From a checkpoint of a small transformer trained on Wikipedia.
Size: 17 layers, 2 heads of 64, MLP 320 SwiGLU.
Training: 141M tokens, 8582 steps.
Each number is 500 + 25 x the weight over its row's rms, rounded and kept within 0 to 999. Layers, rows and columns count from 0. Numbers have three digits each. The size before them is the row's rms in percent of the matrix's.

# up: layer 2 MLP up, 320x128, rms 0.18, rows 159-193, columns 0-127
# down: layer 2 MLP down (transposed), 320x128, rms 0.101, rows 159-193, columns 0-127
# gate: layer 2 MLP gate, 320x128, rms 0.179, rows 160-194, columns 0-127
up159 028:476468530496509470546509516497509512474491471482497517463489504490453499488428500509505461491472530528501535509486540494508507532505510505500472487495469531484494482476530486526505518513498507520542525465565510503520506503491476473492439504468493443475491589497490467520476507548466489481484514520511537530543499491485520486536475523496536517514476501507520489530518489465495492512491
down159 024:476466478455477565464481481495517460507500480526452525521562485480529489497545496476483527523533502469466494468528474483501515521489477499526500500543566490513470502497478524460474531490506498491487487506494557509485484489480523512500528461539509479534530469492521530505487509514496505480489457469560489507539481511475495526483497453495516527478517518500499495471474509518527511478514
gate160 137:486470495521445501444502509517477524540519496506528513563512490480504546489538486503477520497477466511507474536500541499469484474447499518549491503536491499519486517513499525487462531448463456507522471522489468469469471499483491495453498481507482488492501543495496482511518518546478517503521543491475502484499491490518483496496511503425473501527518523495512529468468469501479471496531
up160 124:494534515490513515532496492484518472475481499500474505447465515517507437504473509513512491514540534468483525446499456504507514523552506512458501488452515505480512478496493478505536449554527544503458516492524515542525523504520522495532503525492515526494491467487494529488489482437546486482469451505523501509493515512490523501493508494536508517483483469514475460541532508484539529490492
down160 121:481472483528483510459499501522484505542493499516528521534521525497508589476534513491470502495464482477516458528509566493496481482450500531543505533529477484506522522512514511494466496451466479494534490476477470535467499526512483492463507486500486483486525528478508510495514513541465551483532551502509506473488498502510466476522493494464514492492518527503521436475490481500477486490518
gate161 101:503479467474446486490500454544494484537511500516520524473474508507487481475480526506531472516541531498524523473473530448502479551492475511484511514492549539464517470484496513494547495531507484499508477494477524533517555497499491474481535516505473478472484477476472457531558528491516517506473501504529513531509483479522514516514504480484475493489492545511540453495484507528536482450500
up161 104:475522525515565515512497544468524511467501507493480477543529507500498495530521481492462514484465443516456482510497476548512520456497526507539509489508462460513477553514497512504463495476503505494473522496510493466501447495503484513500463477491541512538514515532542539484459474518502487511514519510465502480488525513460476489495485518505527519514507455498473534515542482486452510541476
down161 104:493464469477450464491492463539490490524505499500548465474465517524473496457485515489511503476539559526530496473500517460512472531497460500482517517509525530450490481484481483508493518523521508515510478484508507444523545482505514517486541534495465483485469494476474461509536501476513528486486481526491504507485509500529512528520525486504517503478491552502545532493480541513556512449506
gate162 146:422509508489542522488550521536503500519548479510495483513492499485464485507586497474464503511525454492456488492498505518520456529496513501487494487509512522515493534438488497504519514477535505494476487522494479539460498544484507509454487464484503527443499449521507466504508501543506478509550538489520538516486501496488480505498488536517468517502493515474513482511517496505480503498480
up162 131:424505525488520519510522520516500508544534456507492490506486506492456466523580502475466518495547475480469480485483499530517464509495521497486467481510495520499494552474488496499519487469527517499493487526508497540465503555488525494472495447491479501454489463514513470496539508543514469520544532484513540522460502481484482501480483533506487524499507519448502475492515499494480498489484
down162 133:568485475522446495515448486482505495496469500500512457509534496514536514492417498511534486494490521486515519489500491468538542475517479510527512508474495483495498474540529484491495504531477500490531501486508496546530497464498499498543529538493517487562516555473500512512485499481517522459460456511514474464494497519501527508510504435479493508457484487532507498476496476496514517520505
gate163 142:483508487476474484520536563478482492476487528480490508538496476506489509476499496454488511493505514499529482477442550498523522516464516507483542518514481497461484545528503544493505486546545514505516480465485525507496520495492488554474472504484525496455506569506488487517501497509477512468540482577488494478512487484501468512509483524542502469505493482534495510484502494469465476450501
up163 125:520501515521532523487472441524515509519505471511507490455488523494522503532506495530492485500497495510470519531549458497472460475532476498525454473496515509536526430475493461507502511455459489488473529522523469495513485481509513455512525500506470510536496428490512511489493499509524489525465517427516513513491524523511533485487526479467503530496502519467509487529508495516528526550495
down163 127:461512481491482485498525552468503495461494526499518481531514517484444520466490511468492511497493500508544496461473536523535518490470527498492556528504470522460511574510498543516490505503530527528524466445490526491515518493500496460473472509489536508475523531497481505489492484516486524490509481558533443477486518496506473495494481523529510487506506490530484502474502473451490504446517
gate164 111:509493522526496483543510536483499496463544540528473520502503490481448457499520518446503483525478497483498463516548538507532464519541518502495475473445523541500463470504507505476527499516509515496517501488461484489480535512506520482529490493468493509510501413510502498504492513466476543503477517475493505454488499528511511496508517521564484485456456490463515487489508463504501509511510
up164 115:507504467461531554488497477532492489552480482474526477493496514525542525520475507538502511490531514509529572482451476465490516480463461501488527546548498462499542515518514514515482497514503494491499490500530541509497468467497475516481473505515498477481492557486504496494518496551538487501540502540491510526517507490481472520501480485427506523506531507521485491520495527515509470462498
down164 109:483505544502483433508481527463491498447523509510479452498488497475462457492525521447500489506485502502509422512536520518507486502522525503515496484450517520480539482476509517489478489495519549498544528475493478502502524504497522524496510508479512516511497449500509522527484544439492555500445487491527488465506505528513526512503524505554503485485550491477500509486515488488519515517500
gate165 123:567519495486518472500540481549500477524493503493493486492532526467477510491501507466497494534512461532474501517484494503507444522493495527484514480476539512497532505499524471471482499465473490503513510513470508538515515518506485430487519549535548502474493430511529471478444508524497503520536494489515486509500482486515543524511475484549483512481509492428507504470479497520474505517499
up165 111:442487477529488539494478548476502517466504515498497511511470478543528491495506524532512497477486530484513492453504497512502543479513498467513499509531457502479473508496487516524508502532533519496494495494538494491456488461493531579477479464484476497512516558491476512535554488476488509483461524504491535498509524511483455476496528507457517489509491529578489505551506509487507490480495
down165 122:568542532471537475491537484534500505508502510485507524483504500486464497481516483461495540515489494505478491501501481485504442503467483527510504501483538510502452497477504492497464491478454504508526498484468492501513512517516499560475512539510542486490479435500508482468461520535535534522515494504489464513505536506509544533527470466516544507494477491438512508466471504545490478509489
gate166 122:548522489475486514488531523510532531517492480523445511519493503481505524492541482556507492525496497511489472477518508531491505493457496467484449472508516544503499557516481554500539503506487499488543473498470534470474503478490477518533543468457473508504487463500527492510544479491495425472500516518453494481487496543498520515499516505491509501470489486489467536536495463491490514525471
up166 115:441458508532524487522469509497488454496510514463553511497512487518511479515466529448492476478510509506500518514474517459497479484554504517513546527494479451508505439474518449477471501485510505534443539508507463534523491507507510496479447517536502463496520517495494530486472532503510564526500487467531512521508493483500487480519489518496483499515489517503529482454498526519515508484521
down166 118:555527493461500510458527509480526548511500477522447493512486479476489527498542464535496492536498493491494465477521499533487507503471484477492468467501496538483507526491508552505530497511506494498554446498502537530504495473513492471511512485446495521491495473506527485501540449489493427488507531531494518490510513527503510510497512482511491496492526461502477466562478475482513531531461
gate167 082:501504474512500496506470482501487532480474484533487515463481452503564507457452452510489502509500510461526513484532494531505481474495547543500489486522471534530531516496489482518519508579526496506463511507507469477489513502447500532548486509486526489471535514485490497513468500505466478508520549524464516498534478504544505515561503536489506474478519486490499519473498472474495524515524
up167 075:491491471496506485510446485494478520475474482519492529480480470501575503440483439509497499506495508472512505486531519549496488490500555532501483483509462529559513516500495467528538499558495489515474501514509466471489511518452494540559507514486531482495531531484485503493475497489459476507533522510468507484537470512526510499548506523497502474499527481507498527462498475490493513522525
down167 079:536513517477460530508548514469488471519527500498461534509520452471445477536550522481519516485536501465500511526476490475499524514501466454520468488475521478456526514497478513462487485458483518503510458491496533485507514509534492555492518467510490501518501478497501493494518517493533528515486436489467480513557478506487493484457481484524471516526515541521496555523499517515502493503506
gate168 103:526476482543530474488485460539500468499479495468491518503482546500479536523515524489514499529535490485414518488517516485494461528508488513494462503476467538483493493513513505498483494500489518527484488532451467494498491520506532533458546488556488491524478512479508494512514488537477532552524421477514479530504490475459506474491497482511502488514478514551484506503486478502539494515524
up168 079:473537524462462510491509533469493548499493491553504473499498462508519474464475472500471509454483504520565475526488482500505541467478502485496543490522528465512498497472480514506494512494522475483510509488571517506523512478499460465516456518455503524460512500530505517469465532468508483436483558514497528490493491524529507524512509524483495501483501474451517496492510519496473490494486
down168 092:547472482549535474504479491507502467496467485475495484479503455484473542522507527500496518519531482511414517500521541468494476520500484522514476495491476523495514476500521503512461500524509514526497511515476478532505492498483523479465543483549510487512450502463494486532509468551501519555517455491479476530500496474465500436504512478542496485509513493547494518530509478496527516503517
gate169 126:505500490506501479519509458498513524533483449551475471545494513496531527549475513513531510485473508487451476501550483485497517530425532503514438501480546511515473491503477503501459491515485517492519497502501502512506501532490459492522515468489485500486463545494489497526496461558539491497512465461491509512469503472461522492442530461492524491500477524479511521529483513490480483494517
up169 113:479495513500510524475504541503488474462545540469532545450502466492476463452514470488474482504523489514554510507455502499502476481556467497480540492509471500489514514507518507496555496481516472501479517490495512517474502474506548498461483538515508514505545461513524507469514530453464498485484540523503503490522507522548469513556485532494472524490527489511513472484522490524510518490467
down169 115:529498495502520486525514468489518526537477460548491553531497465496515545534463525533535507489486498498449471494544492499513539523429505481501458507465525494520525495529479522504462499526510529500531482501487457465512500519519456515511527480488481479504470527485505486523473469544532492498535492467497519517528496490454520456455502472513492477496505513508499478518477522483470466512519
gate170 139:477502496528508503460523548523492495493550474465512463535505526504471530513548514459494482459468502493495466486505493500530462486518484516559504468466481512489499502536499500517487523483525542465490514527514507505413479479508532504499471488518474533487487509519445489506459452518487532513480530477469527453500487479491509502448500472511524472504541519502514509514487498518484520497480
up170 128:488510501518506496459512543531491494499551469468517466532503522500474519524550531474504474442478500492502464486503501502530472497526491501544493474468477511483491528532512508510492517488527544461484526521513518477414481481521531492522474480504471526480477525529441495499458448513495520517482523485467534444498488487487513494453501473516521487509530512498517507490480505509468522483495
down170 123:525476466490502501543487455493504489520464519528480465471508514484536469470472467531505512542540468491512517496503506486465533538484528505448472528515530497511519502475503487493513481513481440531485491496477501511546518547489472510511528473491508500521515477479543491491567552492489464495549479514475468546501488538487475480534507521497498504479521461470477508496510505481493459503536
gate171 049:516502512496535508457503497483531484513522446465487534493476444541515491476533481511502511507540508500509497493511543487470497480522517483497465513491520518471501508480519492500516479518536477493475483486433502503483501521489557508538530490523496473524508503453476473458533519534510508511492517471534499531514509461501539505529512450437485534494477514563539487489499514494505486445500
up171 050:495502490477533509507496508527469503494501507495489499474478521485495530511493533458510526503502489522521503474504539506516478483493483491491535480552428470507508521499495466491496510524507539520548465500513477498451480483491526541446505537496519518523535455488506474492487530514473494512510502498481492459526521555479479497543505523444499497439520481429464478477532490490522466518524
down171 048:497506491502503524476480493446538472496513487484497480518548540524460482478512463514477495511530506513504506518514524511487486496512521495473516514446501495454475524488528510474496484477553488487469489467494543505513484514514541509491545510485486469529486488491512473480517503474568543506475517486432511520477506481500555509515499451514508522514506509562489519507521524506504487437452
gate172 043:492492436519528506514468492513513483455496581488463472530513561498495476535482491508527504550490529429500506516529497485513477526497523516492482489461506495481487512522469489491502514470512498495508521499470549532484525538495494523514467498508472500496471484495487485535502484534544537571470512505513539494504475498521469515516526470487495505477508509521520508549469508498504498466512
up172 044:473525462512506544520492538501537512511486519479505473469487470510505485512501467526519476519496489493485502505534500528502488484503492486513505508539502495451497517489480518488537524528493511464511496467487548569494453548511469510504505489458520492539490532485570521513544514462510506539471501467472492553523529509502502531500474485500521472488504510478531505532466486529536462535453
down172 043:535510512486478485479498467506469491505528470511495467554512504474476538488527522477494476504519493499540529516469514477474480498504470460489521510496509542510485502499514501472465533477500490543512484529514488532465538478467512504501524507537468510477512474504419492484475538543499527474493524478474520451520484495472490486526555533504518510488498497524465525476502497467470559470547
gate173 081:511477510487516485524495465480495524521497518523498520448459469501567516493471478497478513503500523495537501532495524469496518515491514485495514473519500476495579505504498498497500498546522480465520450523509524523483549495492478529502486510505511484500510478482494408487462483445487499504512535479486517550514490502496469507483480529478509483520527508501481508513491511536486484417533
up173 071:480524495527495521475519531501499502472512482480495476544540532501438501502511505496515482498491473541451490473492481515491465487508492507508486529503512532505430505484499493499489495469480518523487543477504486481534457490509522478492510503494523515503491521511510613517532527540513500504468484529529473448476520481508529493526516489527479514484474484496516507482514493484524518577473
down173 083:497497511479533469518496459496522503513489527487496474455477546513555505500501498489469514496503522532517465514514517492534503513494543494519526507507499493497439525506498522495506515504532499474490467528502519488511493478537476486478461505510518511499504498501495405477470492476475504519524564497526495550470484502526462515490462503482496482535481507477485502527487549545516455429512
gate174 107:488506520477509552485488499520471466514490517496534487502504558501471475475502516512504535537467562511497488553445493511506512486465510513509516505457527451507528525516483574500482502447522457521500497509512519515472470468498480518459520488497497462465513509543495491537489510533552510464467508519523513469488473522505522487497536505524486471501490504489500486493527460475494515480530
up174 098:494491497490487550487488505500455471517506530506545479503500575496469476463511517529502538529484537484490507544445484501496535497490497508495519504467506458533506519488477554496465507433509464510504486500532506494500476488490477504490525476487490494466510521547495460514494515532552485468461499543530499450520459518503522506492505515522504470484492503504508468481541488492485537509541
down174 128:459508534566500520493509523500504494469502485499482471482490480512523463523467497497556504507492528503491476517475473521498493550490532490497503497490501498449514495526499490455503481497599503483473501519505541502503517510488481486549483490509505477537509472462511467468507495520482479520567439508496462503461493528472503495481537505531495498461519470531507493525499498522455499505517
gate175 055:477501488476483476494501473479478479498471492555495481505510467483503451485478482535518493548499511497537510555469513517473566488497544498462480489466509498506471501469474501479492530539472465488481525497495501506516458548467502491533538471498497492474504496547481470498483472565525549513509526502482502482470515477511528522457499527501539498491467546470500513463516503499472511524507
up175 060:484510494489480494509477479470505484501501461531496486496490492501542496476506509538489469490520504523509515531492541513513543479532518496467493469470497499504477521480464503503474488507487505465481509463493553504533519527476432490511532503464479479435520432535488489511510511532535516545520521465499503503475517474543535480473507541529513499473456530484497492459523508483512473543547
down175 056:516500511509510541508521524528512509516495514486484483502504493511513527543518527447501518473476485492465500472528457465496454529481484510540521518541519498516479499523527484494532491502519520527543475515475477487492500463515530496503449503528503519539491536442500535486477496462512458480477474505503481495469500528487462513506513474478525474547438477502490486562457485511504547470472
gate176 021:512493511504538495498517486508478524518507458464502502562483495551537489508531470500465479480500519508465500515542540484460474493496526457488477479474506532538488484458552443485498505496494493509487513511491493498491474483489464529517470553511507540487513506472429521476511483462548473492499500545549495501484531486513465504478486468524536488493476495494492528518498479538520519493481
up176 021:514480490502497502498521545489484502482499543517542496468532487457466507489470554506505528524521479530522515464464487498526533479500459534490505512533482482445492517544464572533508523496541514464507474520489498495523496515517521471466512471477490492514526502519552477515497519533499523473490510456435498473519489527470528486501505499460472483476495531498487478489506516482462496460502
down176 020:504503502469520494523510476439482513474501495520505489543462493516482467483509500471482493471480504476523468512531489502510464498495529509531475482493495504465482500546483489541484474514545537517529517515489533473516468487516499531432536527512531535496513492521482518522510542498523513479454526512486492527482544516468474541501466499480484524510522474462560460450544466503493510500504
gate177 111:535504498466490509522520500451532502467473537525506508489517488472501469516507547505484486455496518481539455489505430443527475529477452521551501550487540479533478490504506505519538508505440491514510497460510522493516479499519520500479471483529472502478514511496506475492483462512433461525500490452506496512517511504531484530509488521531505505491510475479505476479491472513498509473474
up177 121:525512514478489497528500486453511508483484509525519495494511490478505479525511520509475481429509511472507459488522440438512469519485470531565497537478544474534445496513504499502550508517438504513493494464541509501525489506515539480498473467528481509467514531495507488467493470499434460500512480465509496508514507496526488526499490514515503505531511472480480484497476488520504507451480
down177 122:505473518502492475466469502497449503540534521477484488517488482532489533477486454485529502560506470491466528540497543546490538485533514495474479466511488518455460513469505483458488504468554522485493483528470514503484517533484483510509541491482507470545492481519486499505505546504580544483483506503493514496500521537472511483470520462497505487467492540522493476487487516495495506513487
gate178 115:561489506511463526485499515495510484513491525518566502520501491485471496462532515518491489448490501484480518499563461539504468465479497493501453492490489501542511496500516505505570496567533509517536527475496553516509507505502475456542493510452500468498505475495512508504520469486513485441461519466491473489491496486537497494498549527491489509482508500474482521513503472511506530513519
up178 105:545490515521469517485497511487508477508494537505586510523506492482473494479535509521492473452485503498485510494559462545503461475472503494499456500483490499538516490492515498504565495567531515506534529490501564505490515507492494457540499507447503468490515499498496510505527486482518480438467510464493476483494491479536497490507543526486480516480492504488480514508507474525502537521520
down178 102:489499455513530479507487486507486544493517480523418516465493527521535503525445486517502501565517471512518486505463531469480525520548518508491524518497474520499530489509482524485462494446458473498451503533482438523502480476499502477496505471515502531514513511517500472470506538516487505560534500522513508506505515521467500502473482492542493500537491487485511524478538502475507478476477
gate179 134:461494471491506505470501440476500506504522473501503500462518482505493485490514490453498491502494445486492482574564399498513500492514554531508479514500542524479520477480480503496505492483505467509479510481505517490458496527515515511464494514445521485526480514518465505508517495524515494443503529487494475516486517535527499482474520508476470526494477520527529501464516493502508508533539
up179 130:471498469488503510474471453473502509510517494494505502474517482503494489482506502461508478505473454494499500586562402487513502485510547529507477499493515512485506500483475520490492498483509467513479495485487512480460511529511514511476498504447515483517471518509470526510520490522524503440498524500482473512485507544532516466469516498467482548489491511521534514461518487488515502545551
down179 122:517484523516501497543519542516500479479503515517515508506467492522522499520503505539495493497507550494482523423461541497491486520484466470515529480518505469499512521506494455506487510499468524505533491509489484487541474512487487500555524469559447504465513498494541473491470497475482486574511476503513522485497510467453483527488489495538492491518467499474459522533500525504462490458463
gate180 103:473473494528495458503466506453494493514516486528520516485485543479525470510479481457505491483490522496492504519600498473469518472475521509463527526463492487511531473484507492494503482477529486534506513443552489503524483532536534515478479461516462477527471505488464526525536476496501493465487494505500496504487459491498519461474532480459464486538492492550521520510495511510495507515476
up180 096:457489500531493472514481506451493499524522462529511516488485537491516475503492490453499499470492522489489510516604509468477530486483515510468515525476493483503531488479517487504514476482522490532513520436551494503525497518533537515483473483525464462537486505473462526520541483496487514477491469517498491489485454492494511459474528491465471493533492480551521527500493519527492502518469
down180 111:553539458488506495493554494520514507474488547487480514501514487510485544538502487544509485504514497486480512514420497495475526502493505500542460466513539475505544506466498463537512455512474496492497520502466491444475534523494481541536481489497484528482466482486521538470470547483485508514517500486473483507490532506533506471512479521530483486479508494474488513461466530486540489509515
gate181 055:459541488535537530520466509515505533489496485479487449563519546557534478517506499478480518504533525514482543476479520497492464433500513498524500470518490453505521488485530467501508515559501515505470501508492478445489498475511512511514490508498522491491517495478461530452502509485479505503483521565505527493524500483500506503523461482541500491503497469488495469481516516450472516516476
up181 053:457543492540528524516459502519490522491496498481485452558520556557540469515499486477487508506525523513485551475482519499493465444506508493514508480528486459510525493481523463493510514560479507504469502511493474439492506479503509513507497504509524488507517495489457534445509515480487496511477519565495521485520505480505492491519457488517497482511495472482494464475511514451473527523488
down181 045:535448503459495473521544515488471506515518521525507469474490537491477518476503495529513480492499454544504498509503470519478542560505478500479484527479501525493481536490489507486477474477478478493499530516513536472482498504471433472547488484525467504515470507518505458546510489495520472496531484461505447493510530538465512498481507522477477514502502554527520494545498501563512486514496
gate182 078:499493496520514476474525458501507457528513537532501461555533444482536523494498499483491483509517466506508506554477496484511489532469523515485506536502463517491478496500490504481430512524479476481459497510498540507503520516519485479496520513508515492492506442535507509521431523521524503542474526478494520527457478535512497504496487486481507516497517498525458524513505500529436480465452
up182 070:501501522493493453467512469506493465496496563538497457550534456486527561508456520474504457522516456503520496557488503476516472520490506504475494519509490523520457509493505481498453524521473499482466479511505533518501506493520496482523557531512490483503502436543519519497464517522505486527479505485475517523475494511539490517490474482505505497483478478520475544527504492499473479455475
down182 079:482484525496505534498505528522523535492512505472492483466485463521491468531498470512496523497487500496490530469508494506448521496535470469510483436492532486526470485527514531514545501498529501514508506482484497520500498494447535479519451480490480527494488553437480501517542455474498495495554494497515503492455484510466518498484560529507488529516486529481518482493485462473544525536539
gate183 018:530512507510494489468519440516486507497519486488455525451507521503542475474507501521484526475516509541442497497520480495495535503473479472480524520519518523492529477492532505476489513467496504519518558512562485545540499522467550501489499448486529496499504484528500515479513524465490457497506479495509483469513517479547536461517491481526457495492493539509517518505459546473467488523516
up183 018:472520506515562475492450545450497485538486504516512462491492488526506520465474498469492483508520502487565502468497518521493427513502497489497487498452507511511501519477480500505508518524499517523491452490482527485447506488542469510514504533528517523515505519464456485485485505543528529481504532514504506507507501497503468492486497525487518504451510467524509505514554453544523521476447
down183 020:462546502501512516487495539498457517532530505539481476459484521481485520470492497493478481529493500506490458443510473551515477476474463505508452495468484502545508509519516518544479547491497477551480498467537499512476514515544516451486490484509519458493560493499491482504463487486501479510502478506491491546528498518504516514496456520519550488520494437502492512517482547504501508504488
gate184 111:518527516485531465503489495516491479535486454509547502476477477469488481512471481486488502533513502491518525457513490537510506494511493503540448483508505501475480484544496503511503485524506445491548488528446523523472493499474500549468478475545488519493528500522512468458478512586469513510493530514484515524512527522548510494467541512474496481465517511493507488461482461513524492467516
up184 119:507498518514533459491509517517490497518508482508535490501480482471489475470488453485479498527517465476537523442543512560513484512548485511527453477493470517487507456522483493498511513535504479507546516526460515494475498521470550529464493488550498510490493525508485449468467516555499522541478515514516489500512516506537522500468534516479521484488517527467498509454493461504537517480512
down184 119:493482473506458541529508489493502498477519523517454485486551469520515534539532510521522500470508527479459481528449496449480507470499521481507532510494544490516470546439456513489493488474485513527472476472522493504530505513500473527512507505449487505504495477456478545530530488486501482494490515488520492505499507459465460501522477475520529489526541497502531503561543500513490498531512
gate185 066:467504494495545527503509489521448516507537437489525496557441468519553484528503477517513497504524525496507492438497504539461517483547472495522494493516533482485511484518508513518519499477512470518489514485503474486484511534485468460478505525488454489504490503531473531455486504491542512517440500495510519490499517530506505512560505506463511467466476533523511502462520492495528504473489
up185 066:463510490505540532510523502519462521509540437483514478545436462520563487543516476499510512506508521482509497441502503538461522473539480507532505483518532483479498488496508517527512503479508484512488494513497493492479510523485472449472509530477470476508492524528479538470472488488542511514438491490509524494489516520499510512544494510465502472463466526517520498455524505495540501476503
down185 066:556527505513481513478461499476554454484489503520482493464570490485461521508489526497527483498492487472486484546499488482520522513496506480494483523472491517531506540481515483495469536518473500480503491501501507501472473496503517471538460494478496510533476524489517441550504534491485474495589498512529504520505530452499473511458515521483525540521486477500466494544487495485477518491479
gate186 068:517502469517530531507515481477486502521549513515501495539499451493527512539487509529532452475526477497513499446476483497455529509519490519485465443524476522485516464476503535491541503474526493483521490488522522528506485487497507464468512526511479485510508511491512514523499501512564483556480504487486459524512510438519530523481514511453488495539516508488496514495486469476553498479559
up186 060:496509466517520531529510477480496503515545493535515506569506460500560512553471485531505464483506503481505506454499482501467525529512493530491453449500499533511494472475519514490536504482515495479500484504536502508471493491507503469493490525515487484513488515490508529515483496530571474550491505486510473510514511445525548529482485496453490488552530490496481510486497459498525504468549
down186 063:507510537498478495524466505544514483493440499501496480483533492499494495461517482489511497518474492506509518544506480502520477495498494463526507530482513469528494565535502488535438506533451532530443516512441486539505501535469509487527526448494486514501509507514500474509515523491450506458519472503490551490508499545470474492509515479516464493479508499536527542487475505520475496515463
gate187 060:500499488504506492516498536487498510532464435461472536500494536509528512499501554486513560487480449553488501488487506487509550469455512469499524508489550487475473495454505492495474506475513503486480492526551464491504525490510461493471506463516525500504499517496477493516512496500497525451498480507529516487459478480470527500453503525481491523527476506535537509469471530478480507565492
up187 056:530520513482501510501485467513507468459510533541511457497499470496479466507494447491467431524505549454500494520511498503479442506517507541529508503541475508529515503528504531508526479552500493526533504474463518499478485483505559511517502527483500513503499468534535502476495489490488475531498509488474505495508515528510471489535497472504501488479504494464473490544547486511533497430539
down187 055:460518506526524500499504529477498529532475467511493481466494486492510491482516539496538542490505425520481523468495477460536508464448507468470508527489547504485502484517522475516485482490496517487498504535565471487518522474518480530466508533521528498463483490480503480484492506503523489460523498520480468483544496533480524506488473542492510564542482496534538485485515494467479496521470
gate188 072:456485509546422523482527474503482502513510468525498456485453493483539516448511490456483521501486491516477509504508488521496484510521513483530471484502545535495507473464418480513494488531470487495512503482435493501491524508506541476536512524499482500508482474479501518497495495485501503516535488463491503556499505533486516483537487490451486516448485537474482485516520483509529513521485
up188 083:475507489510455478496552487544491488533513454512528474499448465488501487497508494460486505483481512496471515503518510509501505508489533507512472527476545488455502493508469484499494495515476525501534480450491536534510539526499512472495517524490465468529460475527502523502533507478513487488524468466476491573479499514501507480540522483446494523476521543509472515531492507495552486474440
down188 079:540484503462528508512441486475510509469506505479474446491565462513490514524500513566529511527534462472510509503481503494517495504521464508483525468538478517521490510503525524494511509492508486502482519567501478508490484500511487453493501478499522521502533530474490498494487470525518513510461500494495547429474477478513486532455502512516511477518523457515511517465486500530437510522516
gate189 143:528485492487522493500496458487515491511533531535504529512541493493513493490509497506489509454495471525463516486454537459468471521482506528507531464478517522486502497431508496480492494502510476474502500509487522521522499499474528494462471479519484518427487504494550500512569492548453465498480492513503479534507516483444514467484472486499543503514495488529531520545506487483515475448486
up189 143:531508499498506497511475452485517485505533520528504527507529502486522489482508492518503508451493458539456518491456528463466477519490503529501533448487514524492488487426521499488504489493505469482492499503482516511537490510478531477465480478509488510422485514479552496494561497542457472502476490506495469532497506475448516470484464493503538500523496487535533512531507484486522490462490
down189 130:455497466494482508493495525513489513495463488475483534477467532526493504535490492484521485546511513509552480526530470499525551484514468466486444525480493488505474509558483489495487479489479526529503478506501488496495523515498455488546554530492501498553492490511464490497460498471566511506539492478498509459501524495529462514500526514501540489471489498466465521448507503542491488532507
gate190 136:464451509492483505530515426472487529495503476470492453538493514438489531476499449452498507485525502498510535538511504495536514471513500488556554484504501493534480477474494519516492501479486492490477529505480482468498487500501513488548497512431489467481506450507480509499462487491479487516478485527487502523514515535498513495510515497568471481520493514478476507522498510539521485490539
up190 132:532552501524521496472485557526508483503504510523515546452495481560515463518495549553495502508477497516467452450496480519466483517509506511442441514499492514458518519508501491484495483529498512507522471499515498536511490499494498508460515495557503536518494551502515500488527511510511506484522503453514490479500480455487494494497488502444527522469515483524523501477505495459470523511465
down190 131:501455519462518520540502447462490544503484476481483563495480475439493539475502479464482522495513488526530535528508536486552495444523490477538529517510487524530529495465511536505486522479526496500482527475509472493492520488502510512505487531448504482500488455493489520484457467510480499515467497507508487518475481534518511495506496493552532516507491516494503485522476510545532449484510
gate191 060:522515522471477515496529534491534493518529479484536518597511465523509546509499513456439517503500488503518477464497474480470508491519488520505499484511551479466498494524485464498496519487529516501509508514506483473483492496496487543519470485497511485524477507472507508479513526479536483580518523486484499496487513496471522531523465481460519486481472506549486493510465465461473470541480
up191 057:512506524473474514509551540471534492528526500493540521580514466529497547525502503470440502487513491500525485454485481462483507487503486522501509501525552480467496505534473471498491520493548519501497492518514484484465486494501482534512473485503501482499476519478506510461509518476526493572518525483480492513470502493477532506509481495458518501483468494541485474492480452455469475536484
down191 061:506504453536544479487467471524466509472483485518456523450503496462523458497478496528563507508528478486490539530470508512524510515510505480496472527496460530539492491478540531508507483496457493477492489484473526482508499497528524521496528497502486513499520492530500493535512477497443509440481470524515490499484482501538474479475517518522529504510498496456523457494549546545522515473519
gate192 022:504522474475470500475470488444557512509495492449506487524512501478490501487461504497529487533508527539494451495479524519551499573512494501496507519502496490484490515507465526494516471543479485497503537487494462512436494495513516566518506503512492494489516473517512471506455514477496515539506459468524462514506488521530545492512486509493512461539484493549459492522518503462516465515503
up192 020:529470506500474476528488511473500508466484503442506470445496493517490491506464481517542498510484497530511519540487483571485447487524538468547479517523524489515462496515515532521520521495471489504520488492510460474474504477521533488551527498482531472511512474495501451462540507486505531485537476498499508525492510486529530459490474512486518501551465485550469480470506534486488506496497
down192 018:471497488518528450469511466533518485514515532520501489542479523511516473494496495454480475503511466484461504478524504479494535490484491557469494491527513506489453532520515471512493486522509492508475477518519535477539512539524474503481487513512484520493478557538531544497512501523519496483494536467488495503486496541494469530455501530504496445472513500440562497501492472540453482491503
gate193 115:509486493517535507520543449529501488477468468491512572544509464471511466563501495497451484497497483492492527483533510504437510491487543500462521475549445520485531489484456491515499498540507517496479474485470480487474526508490508453507483528496513498490489541507500501491485484503535488524517491458527485516481504499543494509464529531525539473469511479485496512526516490468468512523509
up193 117:504481484534542514530536448524509498474468477478522572534511458474532477555507508495447495496493476489493509481533510511439504509483543496477516474549452503491530492480449505506498499555497513495466466473477475491466522506510510445496492519505524488480495529506504512477496485485536482506507487447530496520478492484524496502459530520515521479478522480507506504523521484473472518517494
down193 122:489524505458452479483480544468471505522510511512474567462505465543495509446494497489535509513522473487495485529470485496573511504522465503528480536467538512496542513530544523489503476508480467489512516534534526494524471470480481441513487493509491502528502487456509508507509528499453527483502505520515517480478494521466532489549467509477525514512512523495472493473476493499522480484497
gate194 035:531451476519512511543485516487517513524491404472465488515503474517536501473542502482504505505475540506485533471492520506468496505519524509526497501473487526489478482507448484526471529532453513499428546511484511473434517518484517523505493491514502454501535517497494501482511509481499534510496483498486474529486520504497503531470500485480551525509499524532503529499495559478501485504487